Weights of a small GPT-style language model, trained from scratch on English Wikipedia.
Architecture: LayerNorm before each block, rotary positions, tied embeddings.
Training: a variant of Adam for these matrices, 1379M tokens, 10521 steps.
Each number is 128 + 32 x the weight over its row's rms, rounded and kept within 0 to 255. Layers, rows and columns count from 0. Numbers have three digits each. The size before them is the row's rms in percent of the matrix's.

# layer 2 attention query, 1024x640, rms 0.0186, rows 238-255, columns 320-479
091:083188124133119165178119127068144134127105165139109143138136073137179100091093061111187091055137140086083169153100136123145086127117132161135121115084147193152095123100159118075096116106167113100123119103119116110135067089098023197163130036119203184151094097113138174081104097119112112065088092132105094108188102145104140116158084135156164122100166098127166143167112140164147132097158062170105153133153111121105086138159154167055121119110132078158099039153163137112085136152133136
091:096103108109109146123162092138118069111101149137119165114146150086093100109216154112120100133130147097148084101120090130142101131185081169141121136115089116136118107167128084130104139132115089121109115129141145107124113163110200099172138119132128127094173057089163104169108185084128131140135117146111129162078135133128170079140127145127106150151071119153182087129121095137156176209114112120159095166131120112117168097136126086159123111138138132127118151073084086178098179201130101
096:161112083099146112145168086195113079119145169097116105116176120072109128130204121118140087095136086124142102102145114090169138087146138155115155116156092057118100139122137054096120103125112100111138105158065139086063095175115131120162126149084175124041118109115140117132106189086142124169138054185116117139070153121166115113092170153107104140124178146135181110143094137110135160140095100078158137114137123184153169118185155093081131125096136105157119156104075081126125160140171137
091:106144091130119050097123082148164167106093181204087107120154152090143143101113126142086093111108138132094140148151170121151075106129145145150119120084116148170094081104135095117136130154181095137100174077104116106149135131149079164136101152174127149144109099077113105081101098099144068146118125162107126127169108154106179155105113147126137174078080132063109119138158165093147145150156076156177122151166146140118138069119158118097120153095142133129100150158184100081111186100129077
089:212148093102114168151106188114033140141154112107132129136099151145105125128152115163183170129104117113188154118128133113060157137114053136176152146164152110156167173140154189172074147139136127081108175135152149141143187108139170133153182065092099108181094115103112167098169159088086140138168157090190092130101094080145150071189146147137171085202120099166109134124168120098133087098129095181065161142087105102140103116146083102127148156131174109109120127095153143207109088165104143
095:146166086176188074103150172130185111162121178166120133127148161196150106134113082116107187137212142209173129172157130088119071116099130170066204116129104117143161098178095135096134118157088117106122127099197119116186148134091135091095135210138145077135136171177083152094137159143111100090192176095084176053119096157139156054067118100115115114115066161127151129061135239126109158079124141099129117134161170125097109105124101087154107143135116211113130169174172144060162150042121115
085:160138147156138097133089059097158129162140156135172110129124164159143150113108105197119094076145087166092113070090121168123108198109125127164094127077149154062123121048156084151093141133159138133171159102167143105146157133115093113107129122151158145145152141137135108126135130122132096150109130125170172198138125123128135111109076089130145147118081193086109113101155100122090149121136094136143076110112150182103163099090171130146111167018115148094116110170199087094075128154116132
092:155103133116152143130148164171092093092194094110182075055106154122087138196171086070031147112136059114159148116158161143099121076100105082144143077122078126159139139109184147162126057114092201108156078155077118108148124137193136093089084161068116109072136153135130104160175155195153154160142085153136134139142116112113131116188179076102160149158078123141105140088123086093098144133147090152089145142153117199206139136146109150106114112135137138134096105100110238181137135140140160
087:116071116148082169162114148133170108160114095084150139136088135198062085076169174151215142092132108139136098151152137137114123098089055093126130161176151091117148169158061136140078146095114107107124134166136147107150147117114160107131148052103144138143158105111155145085125109157111121138159184105154086071164105132144124080171129133089128183171197138163154106170139154189180164113132128115104171115110063057163150131125161128173138110156169183127127119087097120201143064170158143
081:120154116111130116114135179099114151147111183119086143206166152090116129125087201086170155172133092116103104143087073165184193076147182153110126133140117135154095123124041167087105095119124139144124138135124169159105104113133116142132132126171183103115203096167105111127133111124152134089114127074117173077146136131147126133094114161113189120130140089146125124154117102120130108142095172133149047093064109085120132208076110079157100087136129100167136155133122107105189117153123158
094:096185098155140089109118056091133142160107119152101100088131093090147125132077123134108090074132120126091159139085129131109159150091166073110082098118112185125084092060141148139154100097100120165161121080114120109163080135105049131130096181171135164139096119128148071134150120099150101149100102103082118161154104177106102159101086125110094134051146141030142108101120152114119122146129131127172083102176121113092111092133192106115113138092122129101137142130136086032093148110136160
096:160132120104156058125193087128081120189128181133108080139179112077153153100131152108123097096175115144148114132117104142238134135191154145110130139117103076121127149138146089108087149158163099088151117114135161124055132194138159154146114141154133061085134130132130114166133124106144120096188113081098123168147088116171156120130149157129137094138167118105128132145115110128163148144106154103216060125076126170163137143175125097163123149119140129125143180050101099156115133149150133
095:060157178129053168149140133092174142095102128098130110134130130138126092139061123130106175164153169132056144166112144145141143126106106158146139144105180198106146103137137131088114131101137146129159069076132097114199097108125083159148096110186119194214103152074103166066111100106107117147032127117101133085126143163063111129158045138133181140123102120160171149167140111102087153137150121152129160128137117107124127134105192163098136136142133061084108146190172123145111152129112131
097:125104129174164084112084076135155142143098160156119157127169115143134136139077199130133142151133114161120115136086145145150136165125156167097094124122153164069118087083054161123106133069116106146121163088096129173139119152089129113097151225157172137104096129133154088117113126102171090149124114107128153093192148139133130139052121122150072088092117175107118109105128153097081137154124149120160111138135131134125129139039208111114141165102098131091123157154112084025126099057144165
095:126104104151107103085145058121121131144141113151121162128136100093135133100132157158128052059199074149122132107103153151129125144137170108073105122135094174084106122123135069146144134134133082137157134123166154104125080127087130107131114179116140154114102118107108039130186156140161138118117106143112128190123102155137107140081158125118072131069107190120141110103106137107120149126091111115176148078144135103115126114167143092170105144144107142163135163142130062065100121125088152
093:139147138077141110113084137072138133123168133141136086148130167136129117118070111063128115164133107195137098120147138105211157094058166211119141122098130141115129100107069138111177109104178139125170133096133124175173145165161131082112130180159126068143145140123076099127107117136160123143110094114061163116139129176131079136069100128128153074086124169136102131129080137130148135080160165139133154109154135094165072125176137109083131109054158183108123187184128104087143160085076128
094:146076104140150152145093061129139122193085157111135146118137120171092108125130148199174096078166065171137134101104124151076146191138090140103112177101121110030151159147129169074121160097106136157158078137148139119157114131034145110160165164155127158069138092074145104073133116081163119179084094133148133095104164129112132109133081141158104112111141129155093168076153117131079153160081124057184104110166165107139144117066148103141132173124116111092141106168195094050104111096108171
095:109111127099084170163144104137126106106148126076127160183108119138133082131147128071157163135153169142130144141129126119053163134131095110128170173151116127092165113116133103106155115112076153157153059103143104183141161131163134095049106140134098151141089171122111167102092088150134139163130100137159092131092202170127077160114128140107147100128125126143116131121124167068088104104099127115152159133099132121131152177121166173107146138104150100137089122180084156097162101105158154
# layer 2 attention key, 1024x640, rms 0.0185, rows 238-255, columns 320-479
092:084142126128107188153158130074148158169067129132153177053154110128101068095174130168104109071127126125118119163083114119156117197154101178154095219134065137104143111139106096112092099111097069134087108142137098140164126136134082148145172135143151161075080087063144143077118099140090148087109104096102068096158138098077134109123132154130115097115123148100176090122095131156156116148125059159202111140127108104153085105136171134115123109134151100179130059155143130098116219159145121
092:157112126070127091134133065127113081151218134130116106159158139048079130136176156169125140071129097098124101113081162152186138091128090105119153095124073139107148155126116062142136092194071146121123107162132171064141111160120188096132114112171132108059132154165107119124138129101127135133163106123098081206129087147153171138120131107087119115148101124089142120202116174113141181161093105119145126156128134116168172193148153110118123096113142140147148161133047148089115101170167146
095:208081088070159099136144062140103116150167113122148145203111156116123117157144116119166139107118098135107131145139146138174126065125147088164099095169135124124138101121128096050189117141124072126180103173075170145114181183111104165129077120164177059106111180107114152120152147132102130120179136171163106141130132146160087106056153118146106159133136120038135140182106117022086098124132130110178150129154114088130147134134153115093106130150172140165130146157051162158108160111147127
092:114084133120097186128103162123182125104053138161112128069146132125152159109104117117054117165092174096066128170107160126144171131125182132145080160114016134133137122129134128138165133145175102132122105159148133103165136163176092119101194118137068154078140151052133123088138103127114106143106133097126120149141071143125120158131149147076129182095074158139186136121102141135180159131171116127220140140138104137143162083119118094162145102103131085174182071152125079084114089224129176
090:140160113102121097097168115173116109103123088156064130142098141083142055109159129155130174125147154105153134130087169124089120112133092146164131156164191089139168151117142116181080087155120121150155152145087049101126094131156177170161138129134105105185118065137128122039100152112127157117174159139183120122099135109150175090156132091122123067184121142116148096146120172120137146088123106090046138157111135149122110141129109126103129114178090110122113116124151157158086107125156173
096:166201190187092130063116164183166132133148126160105146091149130170175152060075098104102151149116141176142110119174088108118138104094114141105165139124070079087134132152117094116140110083105130153153120130187122137133163110186206074093185199083078076105139134099152123132145095130108125167095155128081116098085080132117111144145071123197150113096131165141165167056146152144118164150129169131175192109124129162144096116181135155109180127113180100105131144129222125129137140093125104
086:130065109103125181138062191169142127136120149098175134129090137168113144119115130133108095092110129152139116095102055136109166170110169206116072103132215131100115158158122187142104125131184164152151133120159144145078104105105125141120175095102160166100113130093156074143172219198146154144075150132121172134139067139115072175127170149108119175068113175158148164108080076129127075097167112152161174079103088089128113106121121125187169116146081115148106080055081124147117105174164151
092:192119149124139139120131141120084131104114088073217109112147114101147179138067100110101141146080149099089142109171151123136114127142137095125140139083168078127182131130139177176123168152126135076141145063085113169160127107190099132126153121126136157140120113208107126154130137126131138166146139193124133118160110121127158204164108096089164135093113111132136124092154079113099135089127135139091097160136128057109131135064153218061084123096126133132159126130126137179167158137133081
088:162164089090120084126176089125109122180167178100141152159136129106117080103135147145182121067109080134203104126181124133151149095136065113106153094153125125067184167123165156094071147106117152109121193181115110116101141152185115122137126144156106046144087064184135152178162184054115143117143208078151095170102178100144132162139114077124085085177175133125110110135133166124076181171080122125144161140082120119096129153092081133143076150152140164147088179057110189129108117093167107
082:085188098124150142121118106096150132116096130120085168103157094160089133166180136149187134089149082091113088136158081106129104079143073132114117136169123114113090141125157124095153128119140148147146152133153159150101120098105133154157115167153189086149113096143142140174138130143162074133148074131126130174081112085133103119070124102137064084155125149114115164101188087073133140164101189120137092086100141151129119175108142078138196119158053152143149148072163093136155111156104124
092:083098110134130175099068157079153133159109119114170095096110110154138207150113132166078085170087147147104129138157085117064152172104172150125090122116100156132132100169133176145207162097130089148121078140146153147155074137119064134093120163137125195093123180068120088179173150173084124135129109139112137136115162141120117217100152154109127161101148158143136139099135107107126083200167171149187126121163104154069159108110107129127121119119126142053149101106130116080102132183131148
089:166123126044137077049118109126117087127182118188136117117137141148140095131154107111191132093133105115121122155111121141183104097137139142189109125139032180168114097103157054129165115154142124114134145160146158141133103113111174138162114107179177093137148157195124122101148126153140080039137097134125110118134079121165111135075185155145096120119134166069125139159143138089092129105121121112157117110119155160146148144109126127130143120143109138161143149144123141101151200122143155
093:032151204124082184235134140120132170141090153129133151132100111140084117131112156174076080116146168097090122120107068120116157128203098126151164182140175183120125091134114179127124129058093089162132130130178127081189137135117092123137173132102125194092105097063148137135109120124137087123089094070113130152142167165093127128117100134097140104158101108189134159118095131160193206155142104093189125139125103105123156090078141144128169131116147108101109093177149133104123173121101154
090:126127139171134113124042161146130125143127124174110158157117088160131179152138151133080089154144098147155103130140093139084144083109147150063175101135116165068082097132154134098166097109131144125093089066133205111091111141076105123109140141135100155103142141079166126142146129141136146122092116118155117140156174162129086117057103169134084201068139163101118159105098127129071075150146123123197134083166112149133110115109111084172168176132147128110159137122129072067118075157117145
093:195065061107129122114124146131151115146100143112196137150097105144093190163080140138093068152103147153106115094113112098175138163119185121094075120103093122107096100132097141091175163083193124159121095158112167110112106135147105137083129127116070126121146168140125106218150162181111113114151143160093147146151138104115053157095136181111138131088113176072137095114070139123110069196149187147188191114129071111082148142106099092126069150149135100103134163127106107030103076112139116
091:133133129152097151092110180069145168082146169105164114154185097190178179145134080132088119150134147145102089161158063104142059105134119123172081166126072101106125125130111171108174130036171130148120143082135109094084123101142121126124110190151120146162144144129169115182159099203127061129078152094070173063158147138131080138081113161190133151103142155133092163120163133166077132128139152140110134100174109105109143107156147092108146152111118114082111129155173127103172172117058090
090:115106112150110160176113151189133149116116127129144202134151118163064138096124130187073150178146123106089081076159102156128197188117127081107188116128166110056112145146138134026146157138160175192133073123112216085071136182152162127075075120080105151071142162056114127118163149129124175136154111140138158174158118165087081100145140133162088124108162088165151146115108104105106113147135138156177178115141117178161128132076116138196130118160199140099146108141122110098095069163160158
093:095186129101103154184141128162150211172112103102148166166064046139140160115103133091147125151142149120136126105142085101120118142118135089170159148127161163103107110141132223117081129090119156105091151109165134120118182189136093126113141141147117175129130144131093121106119123119168123213163073128093236113140149124153117157158092131107116138113120055161138179093140132177123183105097120106143168068132122076141101162096132156134173134097164101077080099184117121147113132148098125
# layer 2 attention value, 1024x640, rms 0.012, rows 128-153, columns 320-479
097:159102117147122110077136123131106172152112086081139189083052096170134145082114113151177139129131183083126160132094121133172103087154126142138163144104119134045154103082182135100073100106091158131114128133139110110127065124133082137119125143123149084144117141113192133089181157149133160205095143113140095170089142104133123089168151167190112085187093199138125142139114092114080145179106110083098157150126173156169116137092125134157134096139088133141141175112144102136177124135125121
096:111079128192161125128133162107108087171119184116137144179092126152107172159119160119111141129136146119148112127106131111116125115170163121115139123165091142168125112106140145115116085163162067149106093171150129145132138156165119170133170071145186167084158057136107131185144150128113122164144137105173097114159164126175111125130100127140124104061143163120099168147118185156127095164204140170208140113117098131116149133136054104147163112105146136138151128105131124135171151088168123
095:135119117111116120137104207159189111140126105115084122141130127151162073161103131132101124152130166143200154113167139164132072196132116153105189107104158122142147106146087088102106122109172110101155180141152178110138191057119073112079149101150149155128113151124166092154103141147196109175096143121144116125086070121146062134156116111136188137153150143170107161132091122087109116126195085165098124127177140117125098123115110083149108106109147118114201146145116173121105140124150143
093:088168143105189080094164105163127096130116191173126120140078137137119181178117137064168052136179105071107130121110125102181103141169202177124126134119094159144175153128133115149099135136160159102116100130061151089179128069091162118118146155095157185153127150163163108104085138118097128146165140160086137102080075083128225124139064169024137100121157108130146140089170145120106104082098140137113165166170105159169121075102063167110154062095137096077089115176052133120156144134163142
101:170091112180152124086087180086152079122092146107136127095159138060123118121110122078081204181143161121072096158125115185163075108133110064178150181055142124144068166138148130130143143206129167144117088158147141130140108059128079163113143134083156161134160123148120200119113129141137116112181089115081101108183162082149103130150168104129146113188100099109120082208098117157118105130119167138132140120094150105151154196098116158121144156071096139166096111112120160122107093190102133
100:122079118151109122113150184094107067112114199156105133095092064132117135122105123110133133091171175060135106082137120169127147125116152120174139093084142093108138151153081108120106066119123131142139116151149130134171154143139086139163151178161130127086126118099124153095136126107106189077102102135111144148128082056088117073106132086110130054080143175098202118125086100080151100105144138117141125078115229098171143120168104123123161105138126135063225107158105162125157124123125138
093:109212144123049097111147174131066061144162154121132170042161163181090101149153171146135122104138150131135158159139121102139073097109116083120108114177148158150183083101043122075140175158151154188132184121119100075092094140127095153173184165181178134132146104064126104078164151140144130129094144160173122139098103145106169155112128155154124092107145090148191161130199160144138088133140131167147163136112128137105098135060136097145085110167103110165119168107107128168083151124143175
093:114166133139123118140124130168148137162141105148106088069109112104136155115199114115141142100080123147072130118156093078097190155163089149121192106121124122142162168083149093182110103044113131154118123096142132121119180124131200120129141145131160144179199119128193163196113132125123129155111051046156141152101123122147166076148089178104115089137090154155177139079141113095181121159127160098125095155136118161131079132138137147141180170144134111123191134111142063054103120121147155
105:143126089143115078126103170153141185080155126123176140087137136171149100116101144130150128173177100131113137153116114155093080107114129171121131149163096195085123145155092122150203126116206187110092123128069084137110100078093105141081150073112091185116097131088155113142155169134117134147178125099076085086087148127140150113117162130189162119152115061160108149104163090183127083174111085138106127135089125092056102105165081129115123107169126133113105153185075113065114176201128158
104:117126159150115091107088166097086182104100113196128098138132153106132166158103111131129120126159101113099110070119168100158156143130216141128119139151133119128148198106129094098121122083082114140175073136117137098170119110125156195190126154103125127090157115139144141089177141154160176143077168133137119103169131099133142112102083120122157145102135134173129130128122134160127121128099104158177147104092097102124196115157130158142094139112094123150087154117203105151152118179157128
096:086158158179120235080077129089170114118094085075111117141123128138187124104091175131198082124135203087133148102161119153098051051123148125128179133066144154114198150093065110156150127138110113124108106134112146077113132164124152113148177139127144162133097152104122163156145136131123110123168077116077135133142135172096114151121105145176134082114087124142134158187172083129091126042087093157110165191113196104138096116147098108106090174106103138126109131113180089162148155173148119
095:118108170094161096065154089101116133084183120117075094079146112114103122125133084109152132109125106121097171123127092134075147172111126157123071150087117126130091116076162122215113135113136195070091154100105095128147121102137129108119081163127093147159155099155137084117112157164162079139153142081152102076112128099161069122141101117093147085130112123109145067095134111151142152167140115137095214112144100157174113161123175143140115154132131106107104115156105138120088106110058161
094:108111148144092150046078102172142126137151159090150069077152165181166150126157129115137116065104075187092087125145112175125141128162098098167200121050132155139072153149162126155092191120185142163177144130131186198120158117073113139072143111168109143067167128119084155118113118119145104110048156133158139144099112083063097147151153148145089122050104122106085100130084144167146126138096137104102091065128130135083148117183113152094111110083095075139147140147151110091121090134121165
093:095177138162114110122091206130177190152096164137133194191131188158150197126104156105148103147107123112114122053150112161148142121096174092144124098152095160164107143125131130134132130159215154108140068217182047089148106115140142155120138084080181166086095137189135148138099110161116134084093158099140143141187100163150115123088129177163094096119147148147110135164094161116141108161131157086127183121144105158105159132148101075150159149145079115128096124124096174161090081118150115
104:154051110109191112072153099062121088087128146099184134127146118150070087141209112132110094153097165119061175124131130154171026125120083155168153092143138113154111150135110125123174114146107094105087108133056137157122176117107155168133122098122141136117088153072099121135092114074127151108138152100197117112101135173179105119112163123106126159142156125097161148147174104161142112117073168168133128207149120148103152089142072067134125085135132158088157139160168117153135138144107160
097:095135114102141151111188123141066163145151155195152107120163150166144118143078128156153159129097112105076135140122122120132102107147176095186146150153124147175109141186094121160111140158228129091102127101185147173160132115100123108188129055111204076102141066105116114141125117138117120107157096137113157120127150123148082103131110113101129127187160116055130139152162159173144111137132124110133132143104147158145149085122086171065141054109089105106126181073121152104130029118047099
097:135093098117110105172072152123165095142080116087082115175167127119115149131196148098153055138139161122130077070119095167094156179147118077120170152124116100096164077126139113168071113163099128095165133125144153171155105133069163127134151138099155138138179102129053136109127107162113133107138159126137158109158076110166132200126104079144062135142128105126113109135082151136152163129097152171136078123130107117060159149115111165107141169172110106104213121142137128159160121106117097
099:095101149166067135198174078072095122122075099100086129148113156172117137123096183142091097139092118130083161146148121132121157238167123128101159135077149122106129108209146130202130140154090155175163100181107134145095139134057092116143183182161141113124134154119138137082108118094089064136128081176092168137154172079094165104206093104062151103141120070169132063105130149142140185133144162155110150136106142080152161162083146159134106183130118096111156163136100156122083092150100097
102:132138175095083132159119077132121152121103115127148115164177095150143083078137138163126145146141119108142154129119064159056077100147137129122147097128099113040182095120108071137119094102125110201133075149117077130166153136108111149133086155093145164110094130060179153124132158119150124147093149188178102134141060112162113161117125093167073076162144137111080115111111070129113136104089131037142136141119079127114058103100138113227108153115062148105132110107119099126117132109123172
097:074113133112118125105119089130181108112133123179094149155092057207078183132108156099147101080127142168127070166083107123140107102116156158136136124072159125201145110155047107099090158140137123129123106145134153148133107127054157132183122124110138118164131100108085102115128097120102130134099052134150200137092105133134171095140121117131135140159121084156161191063124101166109126161096130157153136103154137138072133175152172140104083146126138108175125157125051169086121061157202142
095:111088114166128117101139121165165086186130072187108059143201133102130157181116174137137172153077121139099159146118117087124063090125140120109099169158137087091106132117152140126157164089139130103083147153087093126102164099133123120103158165177195117153149092146064125109137158130182117139133132187122136052106109200139147123146105142132059126127120115098123089105126140127108150169090190126089167165115096160127118134096150120097110114090143139153089133188186126123106146181113166
098:094175149093138147136125130096092142116183089110092167093063114085136186160136112189160096133109092133119119119147163120158150123080114122168103104133131154195125140116179143161178171131121127125084085088170093112133141143141159097118097086119098076104099126152145166141110096091101130135096090131102134160179172148133164136180100137128179186089157163045111176173142142155148134176158106179113141095118134072120111144097156141156172065110139080155144129065163107152151175107127146
087:184122098135165134128105046119148156090128095079115122076157079101159090102224126183127137120135144137218135148104136170151127171133119073122134129144112130136126130125087154175174114156108152146156123158112172069104233130093065127051142107090114098196096161138098126152121137126132199095138115089127122144080133094130047186159117171155157140129098107157114147101135126056162124095120109170087112076089158158131093186164112130152136179149119157112157073135147109137123060113092087
107:170052130090112124093103090146145066172096148135142102161022138094149136171197102070135123132077165131137142148132086048140225067117121136070145145121142131155103136137077138080160082130113083085131077118119093163086163186150148152159137114168160127121103128154101154149163068159067091109143115141151139118158075065131062074107085121121103117118060120080129115142091149077077142100112161187139123107116097101152146137089087105077101116151091091085133086103162068085139143106124105
099:099169115139148128190124107149151119152129125122086062179100145083118182135096162084099112140106130135173136170156133134164131144118144108171120145157159147130132163148196152089114101176091103133084098142152156164117159123114171116109126154163107061075113091094183107177164232118176177116160080103135077212081111055130117136128150113156124139106109125096094082149155157114182138159126109120127148111099196162094154159144112090112104139091167129128153107134106119133141141093147098
095:085105108117124123125075077104165151143139177112146116137147125086107133081102177122152147125199128131143092162113173115134154172169183165147135152142129153093129098079124113085149188174109119121127161095098130158149126112093120128164165148088154089134135063135129146114099117177124168142126116154131139139108029077148101150151119086128081125170126176120159076147219154162143137073124144135151089176196085149135158096075089148106118111150143092173151120117107116129148212122159111
# layer 2 attention output (transposed), 1024x640, rms 0.0165, rows 128-153, columns 320-479
093:112129163139104109124094108116128132088087182150100136114140156117113152183122128162134080173167113169162128177144138137100103133119125148158094076154151123144143187152131139130154144130110130083136165162140145177131186084100129037143160146089122160096087159127093124119129154104070118108140115116078177079153095111134148159143141114120149157083143071148134077127072162115167120122130139139163115156142174141062167158093131102089157085109157159151156107083157170087141146177104159
091:104215109095159108094130115137104165101139133077158145109132079076117080101105081144167102124107103170113148136130148142135116154115118097139143130111141131079130127112105078149099129148120159182118091112158091090133107061139150127128088086122082124162217181139189136108160093147166092128110114175082110148102156098104127122132115097062159141200139135173130117044144103111071145123107097116085107131142140114113074141142211117090091120094161120182130140131146115098103151107147112
092:121126142165067138154163070071134105103123130086093120135140141138110185111225096169142127166087087133130094159094094114158117076116127134152101118146095121117097130128137089170126142160154114148068051124116132068098114117107163155140104140129175124147104153141126127122097138111135120126134123111097190090158091145126105102076105210068140179104091120118146070096165101138150138148089104124178091134161151164105159135105193115129159109168128114131115160074131089097197126126137108
087:156113088120099135154118132160066119138091107172106115094139109143128077096149088119129131120126116145144105172142118109183184121105075104127125095163174121127124116111180117129135088096068162124162155132122113151149100207142159117124111087091105077070144154150141181092151104146160104155114124167173147148159179123140034114156158103181121128139150135174143083160088096129159138126140121107124090111133138113120146140188218124203166089145158132079165162092148147124097129112150131
097:102122166107100131146147086126081179137138161119079124129113109131128153134080126171139076114149120136159121082165162109136154194086092118116128093119142148092128149118117132105062142098121122039199180104097129112121123167111163102132148152175131093144190095078107108128118198124172166133151148129154138159100119122122094166161069117148166116072141159152138145055124154163172087112177132057144096142153157142111120124139158061145082131086156104090163127110135088096192125096138165
096:137148133106075123129126062129193171109167097121126088149131179129168116165122119191148073163176129169126122193089154064135142081156120134103095142147109158096073086129138159188139177130151138112100141158125124122131106126147115101158139099137118136165127188158133094139102121123125132215151160102088115148121182130138135143151095129154189181131098065141074106089155138161124106083083172116082156138173072134144126178108101095087105172105186095112147153098136132087177098117192123
090:147104128120153089130134115143166183084090175116152108213093095058187134119147111139141107151129058134166130178136164133108143090097180164105232092094113119118117182099160158127135142108079163046092120168150168151147133132132170124079090115100129114102099136189172167117088126184140099112183095076126188128157151119146110099131189086074109134166139140126125095143061078115099131094096155167093064112165141117124124111179130137155098085128213178090116101064144133136119107161129126
090:158079113108135129115085100094164101088127137183161165152183164163066108151175142143110090147126124136063135109106124184175071130122083128119048156136127134086074075138136143104175144132153096127146147128147131127091136123147141134183087117122120102083089103111110111090133145105134134068125131170085082094131104134129095146178163110173118123126078161133087148132126144155100175144180104115148144093139136199191216084145122170053098108152077156134119132163081186187168185158091130
105:138087168098171179112147091159087109100095135129119133158108067043139115135129139140153106118156106107189120134179131100119174126149134104099182101111138119116131137109148069075113121124049118127152182159151152132157149185082146067121101108108148079080145153184131183148148139158126148143159128165176206166134094120137059142135172099040144122149126198151132118152089114061166160091087170092104110144146123134134142138068162104192081120119136192106128140101150156128105120077121087
107:145124103160088104159178154202085126172134161159111137135095178131103109105108121111132123109126165147132098136152094117146144112113093125132118085126166139145140099100110202122129098110184150091136170159142133139094126106152083095122100088136166121141120124115123177137082061103116157136148109143145088099133150117121130115196162154180097046183109084135160114148133153142173076119117095138117107098128139131104087180212103065142203118147206106102170146117118081127109139071122130
090:153116082093136012131163092174129149138076161133069120104179127130118118182127104145090160146148076138141123110129176093088104149175148076113094080139147144150068072116141069060068096125152107153177194129151124121130165154117111144118152155151142101071113150160143166084187180124122166156094155129172174127139073142210192132092221125131149124076149177107135081123132138096152144168146085056192094100149147148138136176077128140084164074191178117159133148078154148094135090120055144
089:132155118117151140130124108122201122149134099109127199066112177137120117142114108164097135112145136082107137147149065099120106064132172059103091139120175158104174143160159116113131118160096135138213133142112125125141059161126110122200173125160171107124191178147139128095166098111121171088098158103142149157098070124142098114082163122149127178109121130236096156196094111117144097095101129102110145132103147108112171132149095139086099100147087098144153125163134126141145125142162142
092:110118115136158098112164153059163116143114126187122116181056167130132105146140123162136147191119184065109166071140123158121084140115119101148060155197183132154142122108086181154085095155063102092181109126136075130088091121185146063175120124145148140179089095115171106118151187095123174071142147137130111127141126152143136084133135141117147082164091126075139135155124119134130133125172131129146200175149152136138141122087108104101171163157163122069127088097142097194158113152148149
090:168081128151151154130153079144056164112116106092173114123123115076127109034122130193126110107113114148140124219113119107135123162124079150124127132113148084093149093153119051079125148120080078141094184081060119160133136159106118118128121179160097079111120119090162131140104175124094111163144127186174121104142142061129144160122121096039121191136138094130091113113152097127063179118128109125138116105097163132139142151122168163121109102103140134155182192136122097076131106147034089
105:093200129070100176097114174168118123172134093125127115163147100097144134107134169081134137161144087163139135146158155154094178109107138081124160131133098140084088109122100106100116158142100116155101138093201105087119126119108149076149102122142084129134121119190168060161119138108165071182133138148036132143141127150178146109109078132100118153086128092106147142106141145108123200194130086108147141136147104102141116129073184147072107184102134128135088135112106138118143091099149121
089:125152142096161114138118090166174132182115114140113159145102137113160116098115122123121115091184160172206122169149077103177139138100147153051148103118132141093158189077147150102135131126092147135157165134067149130126148162084117119118141187086097155106057167134103160151118123108156164160139098094171121132184118159113072080100147130096115110093069090098095107087124125071125146141106131134082189096108170131141100142147138128255138149156090142097150120174118100160164149082184133
092:117149144192110128132126093099108155081142069129109106069120120158133116138082104128091144134075104136116130073066128080148093107170111174132046146120139108189105163131126162112190107132199136191124110116126149112092148139193134126107082111165142106095178157086171149135128154125126116168155103157108124119087171140160148126148140127127139082133118166086142153089146156127127097099200119108096141129069110109139111098171148116120109121130133128113060119126166062120125185122121137
094:131139095092148095100104163158156100146126152135119171155145108095155157131119097104107217134148110108118104145125129124126077056096155089168144097143148178173129152086111086084088163090122158103179104128080152119132126181139190117127141136131179141142050087122155111133129134135177154132105155115110167168090143186169161143118159182210097187099133169105152170161150164102101117085073139129140120086165112165120131142157086084093158091119187101093084122081158114147145175160152118
104:099086124143107153109162150145125056098110162177094105131125181051105167196185137117120081187115136106099150104169188093170178145109131132140106131122098127185059094135141115125208167109182113055086106140155154143106134131167157127097113132102155097122080134159156094147071114090054174112139133100110116086118140115125135117174150168121187111082099145080149132195163154155204104127101127175119120098102126175148201151142084140068121120134192162120105097122111134119151163191101118
093:171145140175120122173102137113137182164184104110119127128135178166139136102154067171098168144099101154118141134116132080139126105174130103093117149189053096117097147135154140081166117136166121124116139133183086072127141081142065173064132134158125165127184172132195152163146129108162071090111114141081096129163116117123090149141117177103106099093113082073106103105101164151103146092219132166149090140150178129166114116127115152134136083098159077088125146104151054147098182086100156
090:140153183086077138172111111067134164063141154155101128093141115178109104138109103125097128140115148148131088125136108136157141136129119116145142125066123153085122118148124104123053120182140109148218127138110163119121078155130126088120109073143079144113230177101200141136154108160164142097082121173182134189110112118127054182120165081132140139083109156173076139067138122092136132157154110137192148128169125130109076083147092103178151163178101106113143128092139102125112149071170114
098:161120104145148160123140182184106181092126122110158165158134119146131127087123189055103141099155126075148101177164089163114159119136115163101218101170117155124152128145125096093092109085104106189084144122126171132121170095103125191109127173103138144138090045145100107132110082144148104109155173114184112104149175146104140076060116116105119148132140084111162108141112135122103146121067164069103090099166112108110167124137178133148144127152123141122117190154100144091093078096122101
084:121129149111150085159119173160121079131111173162099110148146098158087180112091142090115158091156120150090075083166108138054129112105118151131059108176179096082164115118118065056130098155183117129114150144144111156085093159098176146172105166149163103080043149058194087120069148073102135141145162143141110114174080124173156150094168109115115115129083175121102132201203139100142100199086159101133141097161111099142140080121098118041155118170092120110116180130123179089155137141083182
105:093207086127200115145081110092219191097120084095120157065172131198135132139081155158141146134107146142078127102089124190099046141124113090141058136126133129108140161166142154161018140120167104188131149128125127137129142076131066129118136139084050157146199150071149141142186155101165186122091158156114116147118117180150168138130146055121165131127105098136125129065148138149093146185155124104128183146136092137119099116109124190118138166106109098101097094170105150181156102151097177
098:141156108119137142158130121095136134124135121122119159118118125167107114141157102127160141108103128134066119095088112168084189130090080164096112166125081109144105082136117086187128137138117133174115085144130082103097131093159125173088132137089077148156148120142144145161140064161135083115075184161129094110160120172134089106109124157081113147122157112182128146121109106130103160171121120163151077101175098135140139081126201175195138108174129158146116158136135144117127094158147125
090:168168094163162108171184213126080096075111134148104077134124178090159159120113062106093115111059074106128110116164085157179154136089095107100133119133123123211151155108119180166136129068131116104179087118154185126106136161169151092102105166161139127122125132173112150114172134166099128125055138127098175145168208167100124160137154124100131044112158067110120143109090081082129117165115077167114146040064170141101151109175150118205142079142159138100123139113128101193086127177136126